python train.py --num_key_value_heads=1 --intermediate_size=512 --norm_place="pre" --norm_eps=1e-05 --rope_fraction=1.0 --bias="none" --parallel_block=false --init="normal" --learning_rate=0.00162 --beta2=0.99 --lr_head=0.00566 --warmup_steps=225 --batch_tokens=16384 --max_seq_len=1024
Each number is 128 + 32 x the weight over the matrix's rms, rounded and kept within 0 to 255. Layers, rows and columns count from 0.

# layer 11 MLP down (transposed), 512x192, rms 0.0996, rows 426-460, columns 128-191
[[137 118 112 124 144 153 124  48 161 120 156  63 149  80 153  66 161 147 135 158 132 131 121 160 121 143 141 179 127  72 141 100 108 164 185  97 146 150  86 101 180  81 132 174 133 124 170  97 141 123 206 110  93 193  82 126 134 129 156 106  79 155  70 154]
 [128 162 165 114 164 140 165 116 149 123 115  97 118 129  94  92 182  91 134 162 146  80 111 120 179 107 161  96 193 102 107 108 102 162 165 140 132 146 110 140 137 142 157 123 128 161  96 111 133 131 114 144 169  84  89 101 135 154 123 149 136 178 116 148]
 [141  91 118 145 153 155 130 109  84 122 108 112 171 180 147  73 125 183 167 130  77  79 165 164 122 131 186  94 146 128 122 107  87  78 133 136 137 163 108 134 171 145 126  87  97 121 145 159 164 175 101 180 139 119 131 112 159 125 123  74 141 185 118  47]
 [117 135 124 111 164 124 152  94 173 150  53 199  86 158 153 104  57 135 108 153 118 117   5 129 100 137 144 150 168 132 186 124 160 138 141 160  81 104 162 139 135  82 114 166 159 103 133 190 164 114 103 141 167 141 111 126 104 140 104 139 113 104 164 134]
 [107 111 155 155 133 156 137 123 140 188 155 187  62 113 134 144  90 168 106  81  99 147 154  97 102 107 169 168  87 188 136 129 143 191 125 150 150 123  86 111 136 141 183  98 162  90 161 103  84 141 142 124 196 152 135  82  66  79 191 100 116  69 128 186]
 [129 100 161 156 110  83 149 163 119 151 115  84 112 130 158 158 119 130  82 120 153  83 112 110 133 173 202  65 148  66 112 126 157 121 153 139 162 111 110  69 102  41 146 157  89 121  71 127 146 154 114 129 151 177 120  87 131 111 135 149 102 166 132 147]
 [121 160 119  96 156  69 124 146 140  91 131 141  93  71 126 155 119 103  98 105 144 100 112 176 141 126  96 118  63 139  96 105 157 145 111  93 116 133 133 126 132 127 154 154  88 121 120 114 110 107 153  92 105  65 107 112 105 118 151 129 142 148 114  90]
 [126 155  90 172 119 152 129  72 179 106 113 139 160  84 108 138 142 149  93 187 172 155 169  86  89 159 107 109 149  97 104 113  63 108 119 122 149 174 150 145 144 114 131 102 143  81 120 175 119 142 117 141 146 124 130  44 162 107 114 147 136 131 101 132]
 [146 141 162 119 150  97 153 147 112 152 126  78 115 135 176 155 129  40 115  66  98 201 169 155 136  47 131 149 115 159 174 162 153 123  29 145  73 107  53 117 159 157 124 127  90 139 137 141 104 116 132 165 123 101 140 166 152 145 170 140 113 156 164 143]
 [131 190 149  87 165  97 176 136 109 159 121 163  99 189 125 173 126 110  80 151 121 147 155 125 117  88  91 171  89 178 152 144 101 146 207 105  75 129 116 153  85 110  65 120 129 115 124 112  67 191 137 113 128 117 170 112 130 195 154 102 109 168 101 119]
 [ 73 100  99 112 149 127 170 125 148 102 123 177 103 120 169 115 161 146 123 104 140 106  95 149 164 125 124 118  73 132 102 147 147 129  83 137 120 168  79  91 145 158 131 131 138 107 121 109 131 120 168 162 148 159  88 151 150 142 167 103 142  98 155  69]
 [163 126 124  84 128 133 158 134 130 132  97 141 132 123  96 143 176 159 160 156  86 123 134 163  72 168  54 121 186 102 132 195 133 165 162 120 178 100  67  91 141 178  81 130 114  71 104  87 136  84 156 106 142  99 120  94 123 149 167 152 134  92 173 120]
 [106 173  97  79 106 135  99 127 118  83 181 131  91  87 118 111 134 144 134 140 161 100 142 154 126 119  79 138 120 118 116  88  59 122 100 113  92 136  82 171 147  95 120 102 140 135 137 111 155 124 131 161  82  50 157 103 106 138 145 121 178 165 147 149]
 [103  94 143 120 109 121 188 132 129 147  82  95  80 139 125  97  90  98 108 142  95 109 105 112 176 127 182  94 156 142 148  98 139 111 162 145 115 113 135 114 152 125 200  94 140 102 126 119 152 115 122 124  96 135 115 156  96  83 162 126 115 166 182  83]
 [125 143 112 137 142 150 139 112 124 175 109 152 212 120  83 187 128 172  99 146 153 115 152 112 184 108 117 121  56  81  85 144 144 182  98 128 127 205 171 202 112 124 119 155 145 140 143 118 131 147 100 113 140 124  92  96 129  83  99 132 132 179 135 141]
 [136 141 142 182 181 164 158 124 104 150 121 142 160 171 122 125 133 101 197 102 196  45 160 149 139 152 111 127 139  91 137 144  69 129 147 135  98 140 134 154 158  99 178  90 113 148 161 109 178 141 162 195 140  72 145 103 167 116 102 126 126 182 111  98]
 [113 117 147 181  86 102 138  87 112  92  69 117 143  99 108 143  87 137 169 183  62  86  62 178 137 127 133 121 131 145 146 159 123 183 151 116 108 147  86  70 182 110 151 136 129 138 113 121 137 152  99 173 173 185 122 117 126 164 135 140 167 124 109 115]
 [ 50 111 193 123 155  99 137 163 139  47 173 171 109 170 110 138 120 153 128 115  97 160 115 171  94 144  68 155  90 135 188 158 139  56 143 114 160 147 107 152  96 141 105 128  95 117 101 140  68 142 164 147  89 139 191 122 144 142 211 118 104 133  85 110]
 [124  94 115 111 111 136 116 123 138 122 185 165 133 119 202 118  81 177 135 101 152 126 111 205 129  91 148 125 122 107  93 166 102 145 143 126 138 117 165 135 101 102 162 155  79 131 158 132 153 190 144 165 151  83 114 133 131 100  91 105 150 140 124 157]
 [ 85 122  92 174  96 148 134 134 181 129 214 137  91 142  79 114 106 110 140 157 190 155 116 143 205 136 176 145 107 134 153 185 146 139 109 118 185 141 134 141 135 175 165 129 141  73 127 179 107 160  74 127 136 156 120 107 114 147 105 136 169 172 153 192]
 [135 126 140 115  84 127 132 143 138 130 131 124 148  54 140 102 139  98 156 152 162 104 140 139 130 193 158 105 121  91 121 118 137 125 144 139 149 151 184 143 123 160  89 189 156 169 122 109 137 174 106 197 112 143 119 180 120 102  78  73 154  61 129  83]
 [109 172 134 150 115 123 213 114  87 146 157 163 138 154 114 108 106 113 116 122 135  75 109  99  94  45 130 205 128 126 169  34 102 128  98 136 152 106  69 143 115 115 119 151 122 100 145 105 136 102  99 113 160  78 136 158 132  69  93 136 165 137 186 192]
 [196  92 104 143 160 123 154 133 128 102 167 154  98  66 131 118 111 136 126 130 157 147 200 164 118 141 115 129 107 190 135 114 122 107 106  92  99 121 133 131 116 130 136  96 100 138 102 146 122  82 149 110 157 135  94 129 113 108 142  86 166 165 143 164]
 [177 143 178 146 132 125 111 126  93 137  91 104 136  68 141  91 100 178 101 155 144 112 149 120 108 116 166  90 182 162 165  92 153 132 119 140 137  99 174 182 114 160 148 182 126 127 117 134 152 133 123  88  62  96 198 105 147 163 171 195 159 111 158 133]
 [129 120 132 130 153 131 110 137 162  96 131 112 133 108 167 177  62 173 153 132 106 106 100 116 108 126 165 113 159  89 198 120 151 115 168 114 113 122 131 124 121 120 115  93 123 162  83 142 120  63 174 138 151 143 102 145 134  90 154  75 165  95 108 124]
 [170  96 120 177 142 168 137 132 131 148 135 131 107  66  73 124 118 144 119 176 100 123 145 138 180 165  95 139 168 107 166 123 156 141 115 130 166 100 115 182  89 148 133 144 146 115 110 195 160 168 126 123  91 126 163 179  70 100  75 138  97 143 158 128]
 [123 121 128 117  85 150 128 141  59  89 125  96 154 127 155 141 168 118  87 147 180 140 115 159 111  91  72 133  95 130 111 106 104 156 111 107 128 150  91  99 142  96 130 179 130 154 113 108 151  95 121 178  89 156 156 109 133 138  90 120 202 154 176 112]
 [ 89 103 165  92 110 125 150  79 175 124 152  86 107 158 176 159  77 144 116 117  98 183 150 145 154 140 116 148  82 169 167 169 127 157  70 109  94 142 167 136 125 104  35 113 122 123 104 120  45 192 115 159 155 107 141 143  97  69 104 102 139 167  75 107]
 [ 96 173 159 153  94  92 125 128  93 123 104 174 108 149 185 114 159 142 131 139 120 146  92 126 131  60 141 173 142 140  82 176 144 139 119 123  96 158 131 131 132 152 160 164 107  75  90  63 135  96 135  68  73 115 117 129  89 121  97 138  75 119 139 154]
 [139 121 126  86 153 146 166 134 175 126 155 109 117 120 134 174 110 129 137 200  87 100 189 130  90 113 158  98  93 103 129 158 118 158  51 103  37  88 112 114 127 137 155  97 159 206  86 171  83 120 125  80 157 155  84  94 131 141 134 141 100 136 114 104]
 [ 68 160  88 121 126 130  72 147 180 129 180  96 135 115 151 195 127 145 130  96  56 147 111  69 156 110 123  97 114  94  76 156 102 135 126  91  99 123 176 137  97  84 148 129 148 131 116 118  96 159  80 150 114 154 162 133 116 163  91 163 149 157 133 125]
 [121 156 139 142 150  90 141 112  80 128 193 172 173 140 110 103 161 106 147 119  81 163 161 120 114 159 106 114 134 119  61 155 114 158 179 203  93 109  58 150 134 149  66 129 108 132  81 138 116  61 113 215 112 166 126  79 123  93  80  90  96 127 127 114]
 [106 170 121 152  63 103 112 130  62 152 102  95 144 107 120  71 168 232 145 100  99 135 141 126 105 123 148  81 134  86  90  89 137 197 132 147  95 129 122   0  78 157 130 155  92 111 128 142 139 160 134  67 188 111 143 133 119  93 146 130 108 117 136 137]
 [179 120 107 147 187 180 117 141  76 163  93 130  93 109 142 124 107 125 172  92 167 110 101 113 140  92 186 129 108 158 144 103 112 110 130 140  61 138 123  92 130 150 112 119 157 151 125 110 166  94  99 161 171 119 151 116 165 110 145 172 129  92 202 130]
 [104 137  92 109 138 115 168 135 151 132 202 104 105 120 143 165 102  67 127 146 186 146 143 162 168 114  98 111 136  95  96 138 168  87 121 116 116 129 133  70 151  65 100 146 123 106 173 201 116 117 183 133  77 138 165  93 105 146 168  93 187 113 173  71]]
# layer 11 MLP gate, 512x192, rms 0.101, rows 427-461, columns 128-191
[[123 118  91  94 172  94 188 138 128 152 125 133 178 147 135 147 124 101 101 155  74 145 115 101 124 144 145 163  84 148  67 117 174 138 105 152  85 127 133 106  77  87 110 100 106 144 157  85 165 128 134  81 162 173  85 104 117 127 184  82 109 146 160 130]
 [138 143 125  76 148 175 195 140  89  80  64 154 181 154 128  92 143 139 190 160 106 155 172 138 102 177 108 178 167 129 163 181 143 169 101 107 145  71 135 114 145 161  69 152 173 120  91 115 173  87 140 173  74 155 135  83 163 135 133 142 106 138 133 121]
 [123 107 109 149  91 133 131 118 146 149 144 157 149  76 125 158 122 136 169 134  83 134 162 149 131 139 141 114 112  86 198 166 140 103 164 152 108  91 107 116  91 104  87 151 169  96 106 135 149 100 179 142 132 114 158  80 160 199 119  49 111 155  91 110]
 [140  91 128 115 176 126 164 149 142 130 138 112 110 134 107 140 137 147 116 176 147 123 113 144 157 131 138  84 131 122 106 107 165 200 114 126 135  83 123 100 182 156 132 146 138 117 161 116 115 110 188 121 124 149 115  82 135 130 187  95 185 174 130 112]
 [105 174 128  97 129 144 123  92 136 128 103 148 128 140 119 158 173 131 137 197 161 111 147 132 176  96 153 118  91 144 149  78 150  95 127 119 156 120 117 120 182 212 142 178 173 181 124 151  77 164 170 151 151 155 138 113 204 161 145 142 100 134 107 143]
 [144 141 156 158  84 140 154 153 146 134 133 121  88 133 155 104 105  85 141 125 164 107 135 137  99 131 191 199 112 107 138 106 128 124 112 147 134 116 151 158 116 106 163 144  93 162 131  82  95 122 113 109  86 142 163 181  69 164 131 113 119  89 115 161]
 [125 207 127 119 164 122 130 129 108 137  79 148 107 146 115 137 130 142 194 143 158 113  81 104 115 119 126 172 133 202 144 176 149 129  27 186  88 131 153 110  97  97 191 163 128 139 149 138 139  80 137 138  64  95 148 140  80 136 101 125  95 152 109 145]
 [104 112 161 145 124 108 119 209 113  95 136 159  86 136 118  82 109 157 159 115 143 123 158 141 126 112 141 103  92 117 117  86 115 107 111 139 129 129 128 155 192  66  90 117 179 130 151 100 109 107 191 131 160 121 117 128 105 130  91 164 140  54 131 120]
 [103 139  48 115  42  91  94 109 125  47 150 117 137 150 172  73 147 176 161 121 112 121 106 146 161 139 123 118 124 149 154 161  87  97 107 201 171 171 170 114 112 154 124 157 119 130 113  30 149 125 161 178 212 161 161 189 155 146  92 127 121 131  99  97]
 [ 68 123 141 139 105 106 162 131 158 109 130 185  69 103  99 101 182 116 120 145 114 133  76 155 128  63 105  94 136 109 145 121 140 141 157 135 107 145 145  85  53 119 131 217 139 171 114 108 129 120 155 153 134 132 172 143 145 148 164 138 121 141 201 101]
 [168 115 119  79  94 136 152 106 114 137 130 133  94 115 117 145 132 144 166 158 108  74 113 134 129 115 142 107  73  79 136 180  78  98 111 142 176 157 108 122 113 186 150  98 198 168 147 108  49 141 175 111 141  93 116 124 155 113 166 154 180 150 139 122]
 [ 95 116 109 128 129 134 119 131 157 175 138 172 152 152  82 111 210 156 128 127 100 101 126 179 108 104 122 118 168 197 181 138 120  64 139 184 118 112 126 141  90 123 143 147 125 140 128  95 138 125  83  98 161 133 116 114 161 120 129 189 158 129 157 140]
 [155  85 127 151 163 123 180 135 144  46  93 102 116 177 107 102 149 117 133 157  95 133 150  90  86 137 145  97 116 173 105 127  72 159 119 140 144 131 108 135 156 105 124 132 139 110 156  96 137 117 116 101 143 168 138 135 109 128  98 154 146 114 130 153]
 [139 138 132  84 158  83 139 103 157  50  87  96 108 131 137 129 171 102 133 176 101 119 163 114 108 195 154 107 101 129 122 108  96  96  78 128  89  69 100 120 147 134 121 125 130 155 142 165 110 141 158  65 113 123 100 121 123 102 128 167 138  97 134  85]
 [126 120 103 205  90 115 111 107  93 134  86 115  92 151 126 149 101 182 133 134 134 105 132 132  92  80 150  59 160 144 106 125 159 132 158 148 185 140 147 111 115 108 155 169 206 134 118 124 145 121 113  61 129 131 162 130  56 144  84 118 156 148 146 155]
 [123 127 123 116 155 151 121 143 136 106 123 147 104 136 148  89 163 123 133 110 137 153  78 191 114 146 124 155  97 115 126 146 154 104 133 145 147  87  77 150 110  77  57  80 110 150 112 191 149 178 100 105 123  79 120 151 160 108  84 164 132 126 159  71]
 [170 157  83 157 127 133 199 126 160 127  92 131 140 194 135 101 161 139 163 140 180 130 194  77 112  56 175 182  91 151 106 104 120 232 183 250 106  95 172 171  95 154 160 120 147  53 129  83 122 166 118  98 109 116 101 121 146 143 107 132 125  93  77 165]
 [176 174 161 155  80  84 113 127 162  84 145 152 207 104 103 114  98 177 136 139  90 171 109 111 145 153 105 171  93 125 109 129 126 105 115 105 114 118 120 161 105  89 154 118  90 181 142 162 125 137 157  82 114 135 146 130 129 132 164 151 126 119 190 152]
 [166 151 185 119 141 145 128 103 177 102 118 130 157  86 126 106 158 169 116  99  82 135  74 133 135 229 126  92  88 162 110 142 123 171 138 112 101 164 153  82 138 174 131 110 118 138 103  31 155 165 172 144 101 186 113 129 151  68 126 115 129 159 146 143]
 [111 145 143 157 108 123 120 141 106 110 123 153  94 110 108 127 135 158 184  95 147  49 164 180 143 157  45 196  53 116 164  35 131 174 139 210  59 153 130 113 151 137 130 115 148  92 151 104 152 126 121 199 143 122 174 131 139 129 119 166 121 126 146 106]
 [100 128 182 119 131 165 103 148 153 127 121  78 139 114 130 118 190 151 176  94 121 156  57 149 127 164 134 145 105 165 174 127 157 133 156 144 150 168 101 103 125 116 119 150 159 192  92  93 143 114 101 135 192 126 112 141 106  92 140 117 176 129  93 143]
 [156 134  88 156 171 171 139 126 164  94 106 223 149 157 159  85 175 175 178 122 136 144 146 158 116 150 153 102 185 170 157 148 151 172 154  74 174 159 139 160 149  83 158 119 108  99  88 165 128 112 115 121 130  55  92 171 104 102 132  79 119 171 147 106]
 [138  49 132 151 137 157 142  94 114 119 100 106  81  93 136 104 147 148  68 151 159 128 113 147  78 101 103 144 105 170 136 121 133 119 188 116 185 129 121  80 147 158 201 158 105 162 132 127 112  71 134  84 112 142 156 101 131 130 152  99 102 116 134 129]
 [126 183 117 142 207 161 138 136 165  99 146 122 158 133 154 163 113  72 184 166 153 120 118 162 109 121 138 117  91 165 137  97 144 122 180 185 114 127 179 110 122  91  97 173 153 146 155 150 159 150 151 127 183  71 147 131 108 116 191 130 109 177 146 152]
 [117 122  61 165 122 125 157 117 139 121 136 180 113 129 155  96 158 140 149 112 128  99 142 132 117 141 129  71 147 189 168 160 155 108 111 141 138 183  90 127 169 130  99 109 110 109 178 137 163  89 136 109  99 109 137 137 164  74 174  90 131 131 206 137]
 [128 114 119 140 138 139 199 140 140 136  52  88 122 142 144 147 177 135 139  70 134  90  66 131 184 173 168 116 124  87 103 128 145 101  87 172 148  89 146 102 147 122 103 154 141 153 128  75 136 116  69 143 124 137 107 141 137 151  86 208 168 126 140 124]
 [139  87 125 134 144 153 157  71 148 135 155 147 143  92 136 152 110  70 141 141 147  65 166 188 148 124 114  94 117 133 101 137 108  88 218 121 137 108  95 180 121  42 138 139 107 105 176  97 182 137 159 152 140 102 170 118 104 121 191 118 167 124 109 162]
 [168 140 141 106 161 116 147 161 125 102 108 135 105  88  90 147 113 104 184 156 192 117 127 114 123 136  95 157 117 153 136 167  66 123 135 141 130 137 157 130 111  98 120 135 143 147 120 169 141 116 186 109 125 185 155 125 136 150 140 170 115 108 102 183]
 [156 165 173  63 193 126 105 143 106 124 162 141 106 123 180  61 134 215 105 136 115  71 164 165  91 137 126 133 109 129  96 174  79 119 173 155 129  73 128  90 124 121 140  87 166 161 133 164  93 138 124  67 122 137 107 145 139 117 123 157 122 142 131 115]
 [115  96 168  95 144  89 155 166  78 149  86 115 129 123 152  83 128 134 143 124 178 159 129 154 120 108 188 145 128 192 142  81  59 116 127 124 114 172 124 131 199  41 144 102 157 108 191 117 113 160 145 137 146  74 137 180  80 153 138 152 206 125 123 149]
 [196 161 137  89 139 193  91  74 136 140 166 150 157 116 149 173 122 154  88 150 124 156  78 201 109 121  74 122 110  90 114  69 121 156  83 135 152 134 154  98  91 136 141  61 151 161 153  92 124 127 131 120 178 127 112 143 126  98 164 131 106 117 132 141]
 [ 90 210 171 138 214 127 119  56 117 158 127 114  72  99 143 107 160 152 166 129 152 170 121  83 142 110 128  96 129 160  88 129 148 104  89 188  80 154 116 128 159 118 105 136 181 146 135 181 124 142  92 134 166 141 141  78  51 163 200 118  99 147  99 162]
 [114 123  88 110 135 169 114  96 161 187 122 118 110  64 135 108 140  87 124  90 190 133 129 131 119  94 137  81 156 188  79 147 133 103  75 156  88 176 108  91 158 146 147 152 124 197 119  52 178 127 185 179 149 117 109 108 154 141 117 123 160 129 100 115]
 [127 155 176  85  85 137 137 104 118 105 133 137 186 129 106  93 192 107  98 141 122 159 172 158 160 109  78 122 106 101 121 118  73 131 153 130  90 130 112 126 150 163 148 105 120  63 115 105 163 104 154 165 122 146 154 137 118  68 117 184 146 130 121 172]
 [148 125 123 101 164 150 145  79 147  93 133 135 114 111 145  84 109 128 143 159  73 168 145 115 147  77 155 116 123 113 130  94 149 173 114 120 141 165  66 177 139  61  92 106 120 148 142  86 100 149 154 100 151 115 137 100 107 139 128  74 137 130 112 112]]
# layer 11 MLP up, 512x192, rms 0.101, rows 427-461, columns 128-191
[[149 194 155  73 144 111 121 115 126 102 142 103 143 137 151 123 158 137 185 129  74 147 149 118 127 133  88  82 126  75 132 138  79 125 106  89 156 106 156 119  96 157 151 134 111 106  90 152  77 146 130  63 143  85  89 135 109 112  83 141 145 163  63 119]
 [106 179 154 190 104 134 133  95 111 116  80 131 102 165 114 123 130 121  96 111 115 140 177 161  90 122 117 159 111 180 164 104 109 105  51 127 118 168 165  68 208 178 152 104 135 127  76 185 151 175 189 178 180 173  99 120  96  92 181 116  94 149 102 105]
 [129 125 140 144 132 116 144 115 160 116 149 119 117 132 123 115  91  96 156 154 171 120 146 127  21 128 113 163 196 132 100 137 109 116 184 126 101 158  73 134  97 122 178 159  97 121 138 127  59 123 102 138 156 118 144 106 193 119 124 131  76  91 133 168]
 [141  98 122 152 118 132 128 160 116 116 146  98 139 132 114 164  87 124  87 112 111 128 116 151 154 169 176 123  97 106  93 152 125 100 132 119  78 166 101 145 172 150 147 135 115 109 186 171 184 105  91 168 203 141 121 105 167 124 120 124 112 119 114  75]
 [106 109 140  82 140 115 184 167 119 109 172 134  70 144 186 140 156 102 177 194 111 135 120 150 122 174  78 187 131 171 131 150 139 116  96 197  84 156 137 156 148  89 137 132 134  70 167 157 138 111 124 165  86 175 169 203 100 177 124 135  86  92 132 124]
 [129 154 153 177 137 194  58 165 150 112 170 170  75 108 131 112 167 157 154 148 162 117  81 134 144 113 124 114 151  79  92 136 173 149 135 164 107  94 146 159 128 138 103 104  99 118 115  86 116 161 129 152 182 149 125  90 123 188 109  69 112  85 128 108]
 [ 74 113 124 159 148 145 147 113 154 139 157 125 120  99 103  68 124 140 150 129 103  97 176  97 133 128 122  82 147 128 146  88 124 125 140 183  90 189  92 122 199 138 153 142 153 115 132  83 101 149  86 141 112  98  94 139 159 113 101 117 144 168 139 104]
 [126 155 153 165 114 113 132 147 110 128  94 147 103 148 141 148 153 145 165 107 140 140 110 138  55  74 160 158  89 172 146  97 176 137 119 153 120 148 186 149 105 166 108 151 111  55 149 128 193 164 116 212 139 102  90 172 113 145 145 117  96  70 206 133]
 [171 143  67  84 125 122 147 113 147 102 149 147  81 155 150 182 133 164 115 116 122 106  70 119 145 150 101 125 135 119 164 148 126  97 158  78 110 140 120 138 173 140 124 135  99 168 157 149 168 104 119  62 103 112 112 165  67 171 125 129 120  37 176 102]
 [138 122 114 100 144 156 110 126 107 122 112 121 175 141 118 135 138 151 182 128 157 124 155 171 157 189 148 136  45 102 139 111 102 148 142 143 116 133  50 191 130 156 146 134 182 106  94 132  87  90 174 179 126 128 172  91 129  94 147 119 165 175  73 156]
 [125 175 159 145 152 199 136 147  89 115 108  81 125 104 127 143 144  89 144 116 143  82 145 108 106 184 133 177 152 112 143 124 130 102  89 148  80 131 183 198 118 163 119  83 164 130 118 135 135 113 162 132  93 130 162 120 189 115 183 156 105 148 103  73]
 [110 187  78  65 108 154  84 177 123 190 136 142 158  82  92 149 116 146 168 159 101  84 158 138 143 145 102 145 145 110  83 164  90 122 115 152 157 177  98  82 134 177  97 178 173 132 115 144 128 114  96 119 144 158 155 104 100 111 188 161 124 163 113 122]
 [154 115 136 129 132 187 170 115 164 118 112 142 158 126 119 165 113 150 171  77  97 116 170 118 167 208  66  89 170 117 116 148 115 106 147 154 131 150 108 108  90 109 113 133 123 145 137 152 128  80 134 199 117 110 160  91 150 105 129 116 107 123 168 119]
 [118 162  84 107  82 117 127 200 125  94 111  78 209  49  94 159  98 185 101 100 185  30 125 118 135 188 159 130  93 116 106 159 127 114 114 111 203 119 110 138  89  79 158  81 117 121 137 153 198 120 158 119 172 123 115 126 129  91 122 127 146 133 135  75]
 [139 161 156 166 139 162 153  96 132 136 181 153 125 140 118 156 122 144 124  84 141 161 139  89 126 118 227 109  94 111 135 110  91 193 132 128 111 110  93  98 168 187 146 121 103 172 111 123 164  97 131  80 122 136 124 158  72 135  80  94 150  69 135 186]
 [154  44  79 146 122 165 122 163 113  91 117 142 128 151 141 121 148  84 153 128 105 111 112  99 152 142 102 163 150 100 113 135 126 149 147  83 144  84 100 125 131 136 104 146  97 150 148 112 120 111 152 176 170  81 111 177 134 184 104 103 150  57 193 116]
 [169 129  91 169 164  64  49 179 111  95 141 132 123 235 132 108  93 139 117 178 132  97 156 128  92 130 102 137 164  91  89 120 152 131  84 133 118 117 126 163 194  97  82 130 127  86  80  97  32 168 109  91 106 101 124  94 124  94 148 150  86  99 129  65]
 [ 81 138 154 186  91 158 151  98 153 162 143  97 171 106 136  98 172 151 110 128 124 148 156 150 179 185 128 121 166 164 143  85 110 108 142 110 176 169 137 132 176 187 151 144 160 153 115 129 140 133 166 125 156  83 106 174 145  85 207 154 127  99 121 127]
 [112 140  99 118 168 125 150 123  98  60 185 118 134 146  92 109 112 126 130 147  66 141 161 111 149 173 161 145 146 190 111 192  96 156 159  87  91 105 108 149 115 143 149 123 102 131  93 157 117 125 159 173 163 112 134 143 130 144 130 115 146 136 125  55]
 [ 98 139 113  88 119 144 143 198 174 143 168  23 154  64 132 129 159 106 199 120  54  92 135 130 164 137 118 150 158 131 110 136 128 108 118 204  83 134  91 194 108 143 109 174 146  98 141 154 191 152 104 164  94 121 121 139 141  95 139  99 103  81 148 114]
 [145 122 125 177 195 147 181 162 165 167 190 191  81 185  94  95  83 116 132 141 209  90  76 145 185  62 152 134 178 139 159 145  63 137 132 122 169 158 130 106 144 148 154 136 120 105 104 119  86 175 129 117 184 148 126 174 186 117 148 157 143 122 152 193]
 [115 101  92  53 138 137 120 149 135 153 164 134 125 125 128 121 106  92 129 107 120  88 100 119  92 117 154 124 140 145 137 176 134 155 117 105 124 108 162 132 156 127 186  96 141 127 128  91  84 180 112 122 138 135 133 138 132 167 144 129 171 186 121  82]
 [103  99 101 151  61 147 133  71 124 102 174 148 120 136  97  76 156 140 175 109 122 102 130 104  75 141 123 151 151 145 143 100  63 150 194  96 145 120 115 123 104 136  92  88  83 155 155  94 146 101 178 143 129 161  67 146 149  97 128  90 145 105 164 103]
 [163 130 154 124 115  90 179 148 109  84 125 117 196 160 178 150 140  95 113 113  59 114  84  84 153  90 148 132  96 120 151 132 133 195 130 114 102 143 131 118  59  83 147  43 126 152 103 131  98 121 184 140 131 194 140 130 199 112 109  77 103  77 110 117]
 [149 139 135 136 121  68 155 136 139  56 184 108 141  78 162 139 100  74 146  65 171 125  66 126  57 139 129 188 120 108 150 119  59 147 114 102 139 124 173 112  87 140  60 146 142 117  86 135  57 138 149 107 145 166 133  96 146 140 143 140 136 107 104 123]
 [175 169  95 181 208 114 116 119 134 140 146 117 126  76 168 104 143 123 146 146 174 125 157 152  77 152  79 138 128 143 174  95 115 118 185 208 157 103 169 160 149  98 165 179 127  94 171 120 124 137 113 113 119 144 151  73 137 165 109  98 117 157 125 139]
 [118 150 101 106 177 154  92 182 109  98  98 162 118 100 114 160 127 174 185 102 142 154 116  99  71 108 118 196 136  84 145 127 144 153  74 154 101 107 129 125 131 126 164  67  90  91  73 118 135  98 125 164 102 161 121  79 145 107 144 101 103 147 127  73]
 [169 101 135 133  51 173  77 101 143 184 145 109 137 149 161  75  75 143  88 150 134 162 112  92 151 146 153 126  78 151 129 124 148 145 188 180 138 170 129  87 112  94 153  66 145 134 147 157 151 122 179 127 139 140 146 113 139 144 154  73 133 109  97  86]
 [170  85 110 126 121 147  78  82 138 153 150 157 173 126 123 154 150  85 183 127 149 152 111 189 103  76 132 119  66 103 104 118 161 108 156 135 152  86  74 131 131  96 149 173  93 123 113  99 102 145 121 117 129 104 181 130 133 109  80 171 123 148 144 167]
 [123 112 108 154 132 131 138 149 121 125 188 142 148 159 118 143 144 126 158  94 159 142 146 125 193  95 110  98 207 150 124 150 156 126 148  89 131 116 153  89  97 213 120 183 124 153 159 122 142 173 156  84 169 117 159 138 120 177 197 132 191 124 127 112]
 [207 124 170  85 112  71 134 125 135 125 160  97 142  92 128 139 109 166 150 148 128 148 204  92 157 157  71 169 122 179 106 140 159 118 119 145  81 132  75 129 164 137  54 150  81 180 154  97 135 137  85 130  98 131 153 110 139 109  97 127  90 149  87 177]
 [147 103 177 177 151  87 168 142 107  56 152 140 123 173 146 125  97 142 129 178  60 105 176 126 102 141 148  94  98 168 152 141  90 120 170 142 110 110 174 178 120 131 126 145 164 145 126 215 127 174 136 110 109 147 111 195 114 143  69 131 191 130  64 162]
 [ 95 189 102 124 149  94 168 126 141 111 139 140  95 145  93 126 110 119 141 104 165 107 109 157  68 113 126 166 116  75 143 115  72 126 157 147  32 128 121 141 139 112 174 162 129 121 141 112  82 110  77 131 165 127 121 145 191 124 106 140  99 200 171 115]
 [138  65 119  93 149  87  74 145 125 163 140 162 175 141 158 154  80 179 117  75 113 102  70 105 211 148 105 216  90 133 151 147 101 114 185 137 113 128 134 139 114 164  82  94 104 156 140 116  77 110 112 107 134 200 100 131 155 128 117 107 129 138 108 119]
 [130 152 160 144 180 122 139  78 110 136  78 155  69 171 131 170 126  84  84 169 170 106  74 169 180 147  64  96 178 106 130 109  79 125 158 121 198 107 133 134 193 120 138 191 152 126 120 164 128 119 150 113 119 128 103 114 168 132 108 174  70  74 135 128]]